python train.py --batch_tokens=65536 --doc_mask=true --train_tokens=176700000
Each number is 128 + 24 x the weight over its row's rms, rounded and kept within 0 to 255. Layers, rows and columns count from 0. Numbers have three digits each. The size before them is the row's rms in percent of the matrix's.

# layer 6 attention value, 192x192, rms 0.129, rows 149-182, columns 96-191
100:116120134117104152121096149124122172175117139098158132111121145103149176131123103104141109118119151136144105153114107064103112144155168122124113121151072111117083112131117122165163124135113111105135139169179146135088167127133157110158128101169125179140146135090126125114108112155110177128
100:085074151093176118147124147184149114135158148138109101113152120142107155134122121177119112154100100082117134134132146143114125144112150117165119088128104128157144145141163158085137176138161153121126083178099115132139150113139143090158131154147157157059150124111163106117144094077142112134
107:107134113103095157117137136150105099109151110146085106145110112117123131110130121149146081140142083142129149082098144130143132197156151134101133131088116132151143130146119146103129097100146117117099107121109113129118140122169149085129200149174127168171108132104127153157128117100097155132
097:092156080128117114154155082174149146146130144104108124069150111144154112117134144131087112110134145139119177108172136121153139157102170124097140140105104128108127152154113133122143143155172104145110153088104118143093148150171100139111117107142120124093130136142129131173082163110114130163
095:134157182157157129090145107118113164123153160146110126150111076129146062096164090142123125118120116132129082133071150124087091105126180152121130098127150101113138126122102114110114082149122101149097155123112143148137132121136125098101117154130111132137144120170112164125121126115119161098
093:102144139150166111078124124115139142118115091109123153114118113151148134122123139142151162120115093189139131082120087109118110166147124147126155077116116109139100148104092110116143108165161142085099115132099155122110145133157150115157123121149155082186128136135164131136136089156143099115
101:114148117125117130152161137126113147157111163102120077105160172140109088111129140153123116145133093091169127128134148111122101134165174092162132129158161110146158165125125121141107119126156142082091172104106103096155100177119093088135159106132117115119120137114140118107163146122105122134
093:147124093095129150109127101148094142136158161123108138133199065139096084168107100115095151151127106121117136157130102149135158128099122156151143133143132122111131105152115152133127136142148115164130139107103124134133125112138123127132146126136119165133129157156098057137135086129135135164
098:162138133152130133132144195132116151141138109117126139150121140123121125149108143135132061138180087130174125085146119134113120076114125150110135087132122130079153145131146146138100072088166167121099097139114150153126115099164132135140118115110129153097120135152118088136131093094102132119
095:143143160128097102117088138118129114146180110109115089141116080149164126136153139151119109116145136140122127127134153146163111162177120140176109133133163124085175092105093122151118127150145089095092124129146102105142123157121156085104112111130158159161099162111128145159091086155126096109
101:100111142167153150135086112145092116137150164135125122126158102123121168110157153128128146121132114145121149146117155143137199076138107113155121123128139144144124114104171096080110127111123146096130112139152124161142148118122136133165093109141088092141165162151122130174107112100118142135
098:119098118071115162126142140164162110159114116165088130118168147118113079130143138129147146117082124107102165125108154132120200102164125130139151167118198109117099137119135160162116145144129161124109121102174138099123090153127106128119109131117153119129112132149170145134140134143107107094
103:109133135168117147157161168109127160109152086109134148161102140099165128086166106117116124130136087083138133128148142143160102116085117125145130167115150124124150128110074091158132140101133135102126124168130096131156152155145131167153098121137130130153146131108093118148145127135115083123
094:129065098126147106140151175135082115162109096175101147102119120102099121111123149143109123139121129204149151140128165132108113150109141133123109153141108142148143108144113093126154142129138128181141137103141147136132097146139135161160159141143107085109165093128103144092105111113119109136
099:108156167119120102124121148154093134144141166132101088078117130094153147159137102132146143082135107138133099129121111105117106089117127113128152091159100069147146126128133138134133163103130145134096101120118114134150153142109133109175147171180097092135117121130133117112145176095120095115
099:170104096136093110152142126144136106147111167098122154129132120150075150127165085125129107147117118121116125114139137108114109145107141121105090140147145114103108144125144096127145085122107137109092107125141170155119094086122116206153143132131163124121107153122136080103141168116093119147
102:125087120112093115073062143130121121073129132108136136090082133141121147120115120104125138186117148120125157115159181122155135151158142148103109173169136123142162143129110140128117118142120115115103121116092138137151120133139109128175144128110101096126128134140129144108113073152106109111
093:146094166117166131111112124169117179149145155134159138178143111122116138118116109115186109112110146151114129114151112110138134152121152141144117117080104109135134107183151133155142126136189165119144146117092106114169178125099150123106145118130137103140143123145108121086126106124124120068
094:145124111080142088101086131173080121102112111186124118158142148144093104113146125117121106125145105132106124129174115083093148099076155163121114136113099079145114084137124118136111162106120117141129123120141170128110131140136112134103128162141134143127148141150140154128174107089095116117
097:143175142093122156174126132125131142148125090110124115117162143159095136126122129147111110124131157133099136120139128122162121149133114147159105103121086115142101134138173162127172159150130129136109091174124117181126100145104143162164140145101139166155147095166153161163131142122130135122
099:138157092108153109149166144087093147114124120123133093131133099166106111081142179173122145092134104111100092154151142166150129154094147132128162126109153118141148096096117122111085143118139111097086138162133122150185105123128084145147144165134130153119120128112133095136137127133141122131
097:119137145130159161134091143120154121086128137138149175166131104126099107139165119132163098109114167087145106144116130084131158123088162155097092141166130076124139125115144079148161101103130146102112116149104144136142120104114118156151148119118142110151138122096168118097099127134150113155
098:123133115153131092127144126116154159138114100108150130124156150134122120072146143115153136157140156126129104132138145151121188193156136131124176127159126127176130154131103145137128107111121087128104136115163133202134108118110100120130115081121119160168177098128136109103108148128140112112
095:096102131113164077126193168124177139180107142133115133130124106151128129149134126133092133174161114109077111142118108139111124122079119126140094130159173117155104127130102124093128143152135105087117117122155130163116131120156115095126148114102116141136143133121152106142124129089122136127
094:054125119102151123115133164110120111128152107109110123163110127176136115146105110111122100149120113126099108143111104152175118152115092110122101149102133119133137173207140156135110134133111135113109149159140110135088097123142111143145137105151155151128143166157130086148127150145097154125
094:104110150122128121129116138121120133099101178155079147142137108117130115136132099140100148129138138127111129137107139140135133139133119134109164087140124117106190116070085142124136136095131136138117130140162078076135105131084152116106105169136131107129120108084158106148117140109128172124
109:190134140132164164154078143128114130158129167136108115139160143160140129163104157124105114114129145132114156089112157129103129132140137123111110153120139127106122098158139132141129147148118126153171126170114154111077107146108081141137144138135134142092105150112152094102081108111126161126
102:122143118109130141115119160136175133113132101102143106114071106143122125080157115119143085109103148160141140096118147163140130102086160117126151141112088119101100124124118106134138105138120094106093127128173070100157161107143110152102110125159119121109151149138133155135160121143143120137
105:113141121127155139139117133128133115123137121135105139131144114126105135139147121122103094125109078161148101162109119117164132115157144150108122154119130098129159108163127110136123102134127117130151156095143093127150158133127182104145093083126144144088086104139129150115117105151177102123
099:156138158102146113188137162155124143166089119128158098097153134121144141102131120091093126093176168139120181117114132189156098120124120127136115101145136139143138084111143145100139134099125165173147115121112158141126117107121130157135198114106110111110143126148110114134084106164122116090
095:138142135118133104113124099170133151141141158121134168126151115194116114121144121102101124139139108079130146132168152097101152149073149128126117096164152125123110107121130113104145102144139146119138136109120145105161121121151145159140151097167130111130134104143125123111135131110148110137
106:145118095094146109145181120143127099111104111146114162151137130123100158129094098149109127159110172102121136087145156137141115161160168163145130108100132131151114159120169124145123131134125122117143139138148104144090121120150117124105135099153107098115107144124093109153178148122130140146
107:134156107089128089114168120082072141114164121124142109101126127119148136151113117128135165086130103144178152116145127148130139097150148124070105126119089090167124097115114140168146148162138205081142133130093137122126114121154092130125178102101116141145135076116128098151134103109132098137
101:121104131146107090137146124112107129177113172138134113134130133165097116085155157154110116139121151123143125115124075147106165121142143140127124177058164137170115040137127194109133090138101136147122129073124123114160109144163136134112126100155157109173119095144115171173090138147166091157
# layer 6 attention output (transposed), 192x192, rms 0.113, rows 149-182, columns 96-191
094:150133154151147153107158121170163133129106103171077099124130094127139121136163125144125145119105100146113089100140090124109161108155130138122119160106095171156163153169152124137121132116126139155128143103132159079135130112108117131112131145112097117101143117146154150139112150060147102141
095:120130124153108121120090099067128134139096100089119174160098154129132155144110103142112125147149115129114151136123106134159115122144127121123106148101143148175119079161142156160141143128161146152113115066109121150129124139135142164097152131121118166144115170124120152158122120106126140119
095:136119151131192117114131137118110119180095141175153138121115161151147122132101108142127108139125125106112112149151114082128131111114129116146115119131127104107083121098133123118147138128127136117125075149111119170188125177114108148126112144127135110083146108127122130139126134146126142134
094:159073136112151147117182134100113138126116094119164131205098123117122125103143133135174135125119108148143103185089165129133071132155088096148141111144174120101116122122109105106137113115106105107161144089139103124133101125104132116082123128152139132137146119144099127121196113088126127141
095:099101110085114092151136111158107075103113084148121140123154136146123116127082112116143166092093119103118132122118106106149169127161133137184117136100122159117112139110143113154122119136120144121098118116134132156125100090138124110126152126127152144114104128050104128138135141128167149113
091:132097084141068133142143107160090102104098164114132114137069180136150096130127119175121111141160118101129135149135142103135115121132161148126092085163138122110136131147166149119151141090120120156137117142157145137126109105125113085107140146135113173103159135148109143118084116142106128098
094:128145090100107135107109164105123107137167113115153164140109095124135144144095096121116151143164132190078115142129121131078177117148096117127130091097093163102130088119125134123113129136131111149096105147139111129152118081129168113099080118148145109115163137115144090152101139116156113126
092:090118144116134122135100105135091119145128082165146102133085170113136135129115120190142070107100151149119112152120148136112158105112090118140154147118138139122092117178102106119097136157112111127104096111146132129078163091124130106171107095106126129137119091114161174102112130170124099122
093:099131134129109129124131066094140112114091152112159143106137087133160154128174139084161129117143129126098114123121111102115140198163149124133128128102135132126069112135093053121143143178129113126112141155071123127091143152146110084102142135142130128124092102115138138146092184151133120140
090:131145102109089094121119100143141147150095107156135162080178150112124144146118116140104125129124079101122123136115141140140135108137086143110128135137157167097110096151133140127098151095136132193146158118128121144105120114151111150154122152146154129126125119096153108165135134138113166117
098:108136108126129140153108130121143137135128088108093105128137150109111137156159119152128137131111148122153110114061121121120094132167127152164139151106116079104083125157097146134129122188139131182158071145130122125133081145114104111077122141127113154148069113152100130120142129170104088071
094:155141080139085108109124144103111169097163164121097109088128100134120160098112125175120112132159123147159149143136109134131088160133100106152126141116090144147109151142094158127080124101124103098105136130146090112162122125174144145115153125143101114131139113113111116158096141163158142119
096:155115147084126104125115109139099144097112182089110088086132128115166148153141169117106132088126116160114176123096134118122144069160118163102152142122145164134118132098134155107163183133131129149092141112147157108106113105116142094168168145085120147113136103191126114149124103100127132103
089:137161130128143182098121129134207165127115130121171102138155089177157128120120130135152122134152153126115115113125116163124135128125126115139141106129111144160105158172173134170133090101124122101149097138117146106149108097090143097121107118113124150094112126134169143159169163119148151090
090:137120123107098128100121090111139125105115123141146104098134093163117088106044144137106143136147106164133129160068099161117139153139165179120106150080146152120097133132143131098175120173142150122168111118106164141112124129120144133119083122136112148132117116116146166104105106103123113145
095:139129121143135169149135119082112150095116119136146113083105113113089080105121137160147127119176129091088135163130115144148180112103108118126171143135139147148139105133151086146094154173135071135107123120110105108138142130125156089128091137139116111149128123111083133111160112143165079073
096:124120162120149164166109088155137093102129088154134164123160131120121144125165114149157103153159113103162142168128095106087142095106135129085140121094130159128116086104178182139096126139166135084130177123149121129137130146115107064122136146117153155149126118158132145131147147109173134152
093:104121096151122153142150169114157126112116125125136129118127140122090152053152148127112166150140092098156180103107148155098144087151182145109151105121135152125136160091111109108120152160075096162128098136146151136136138124149151143133108111153132181103116137137161133145134174182190138169
087:093113176141135115158154109107134134079131125138142136119101151119125127118098145146121143132126123135127099148153155147093085139168131109143105143073142129161164125134129182140153144131101105119123145107081128166107136127117114137109096098142137138170153103101149154082131115137161147148
092:130112122123137129132135126127134146144084203125137145101147149113173146129153132131175133153128119136090090084109097149097150126112159146117147120136170151129131107068138140126135087148163160123166119065097116109114126099093101153125131139155131124161157151088106173102141143168118109092
090:112139149061109130150122120170096106137140149136133154142114160121132082126128087172137143153120102150148147138100132134125111105148105125141108104141097191107141146152137090139171096123102163126174141108079153132079113137131143139088134134146119155179111099130130112120126182120114154106
094:109115106169113133078113141127108132110116089127099107098135199152132167125113118100107126106126131153106080131138115150091115145112115110095126140077115138124094126113141124158113131117099128121160135079129111130113135112129107096121114144179137171134077162090098135124136152136090115153
093:154155140082147114162112150103113153092130101158115135116083139128093138097113151159110136132122104130138096106131064107111120112091099117107072122122156130072118127125129093137153151151099167093127139129133104082169119146148114135102175122125143124116116160130124188102156191147116100145
086:151178131162110138127110107122133171094101132153123130121136136097108092143124109093175130130125103081146153152149112133132157214124099127100138106110084130123159078156095149154122142076134137160139151153115159160135072108144168138136120118096123116099141132146126129130147152137090078132
100:141120163074136098124147116130137101133103157113137142130110127099107178130108147120192130117169115106150139156126125141101167151152107140148137119150117096131155083135110121096137146085148133134180123094141135132138139161147132116168134084143128119090125114148136145118090171132128081130
097:128164100095137121101107164159109102121101112098138171127151143128108122089154099085119102121150102145143122093119092145099106126109137131082108144151115147118126130158128158143088138156079133102159130140071123113123142127127074141188130119127162166116110155129106141117131105107142129109
101:120141130123201130114170089119099100156166095091136189135127118137131086145155107158094147166112114135113119155159147115140152158134093113153142159114109093133128127150155134117130123103121123112127140135080114141146116109124115144122150110140113155137114127128117145103127163135083118155
100:141135097156166131137147075141122146169099143159079164107140124116112123126159124095105172107123110087135133113086149138143125118143139129142130128096118163119181102088134107111108120113122136156127143119117144145149110101087149068130163126117104189118084134122150086098130157150126171119
096:112143097113131144192086112147092161146167140107167086081135085161102118160117087132148122124143165113150126136120162146148090146124158155130111099134132167115098167144107140113121166095135114132140123137131144134113137145103131135127120158100132137133098139118147151151156119108146143136
093:136114155149130134138112097147122164100127148140169124162150073150136150157118129117128156151135108124143088098149146110180145154137165116146135151144114105145141127100104097145136064164124135073115168149131096099088139121121134078140115114141109163112130110130091124139117142099099145142
094:086118121107127138124073119105122134113125133129132064133112150124136142135127135185157161126113095130134063122118137144128125172112134087160148134092088151169127122153091108122119132135144113108122130116170119178074103116099114092119185141123157099122107151161148137136149144108129139105
100:102141130123156127155106130146113164143127092117142142147092127109147086131095180105131096096159119108122110091120112156138139138127088107122115131163119137090148126164098164109137098107127110101161120104095160124154105118127143140124113118153177127085126119134117133158111103128155162111
097:100158162126143113121082091133111140132122151122144114115150106101142139104117149133152145170147152145117164174125142114169094133067133084105110119101165166126111139127136132103130104120126104116141155144181114116124105123115125120130114145160185143092156144129127158112149137114104102139
096:150126115144124141119117109153134154103102127137126160083126146136136142170094123172108162102101136079146138121122141134130081162107076127116127124143147131121146178161154109144139114141139090080114144163168143136097129167106121134122123116194132125089102187102129099061167150131119140095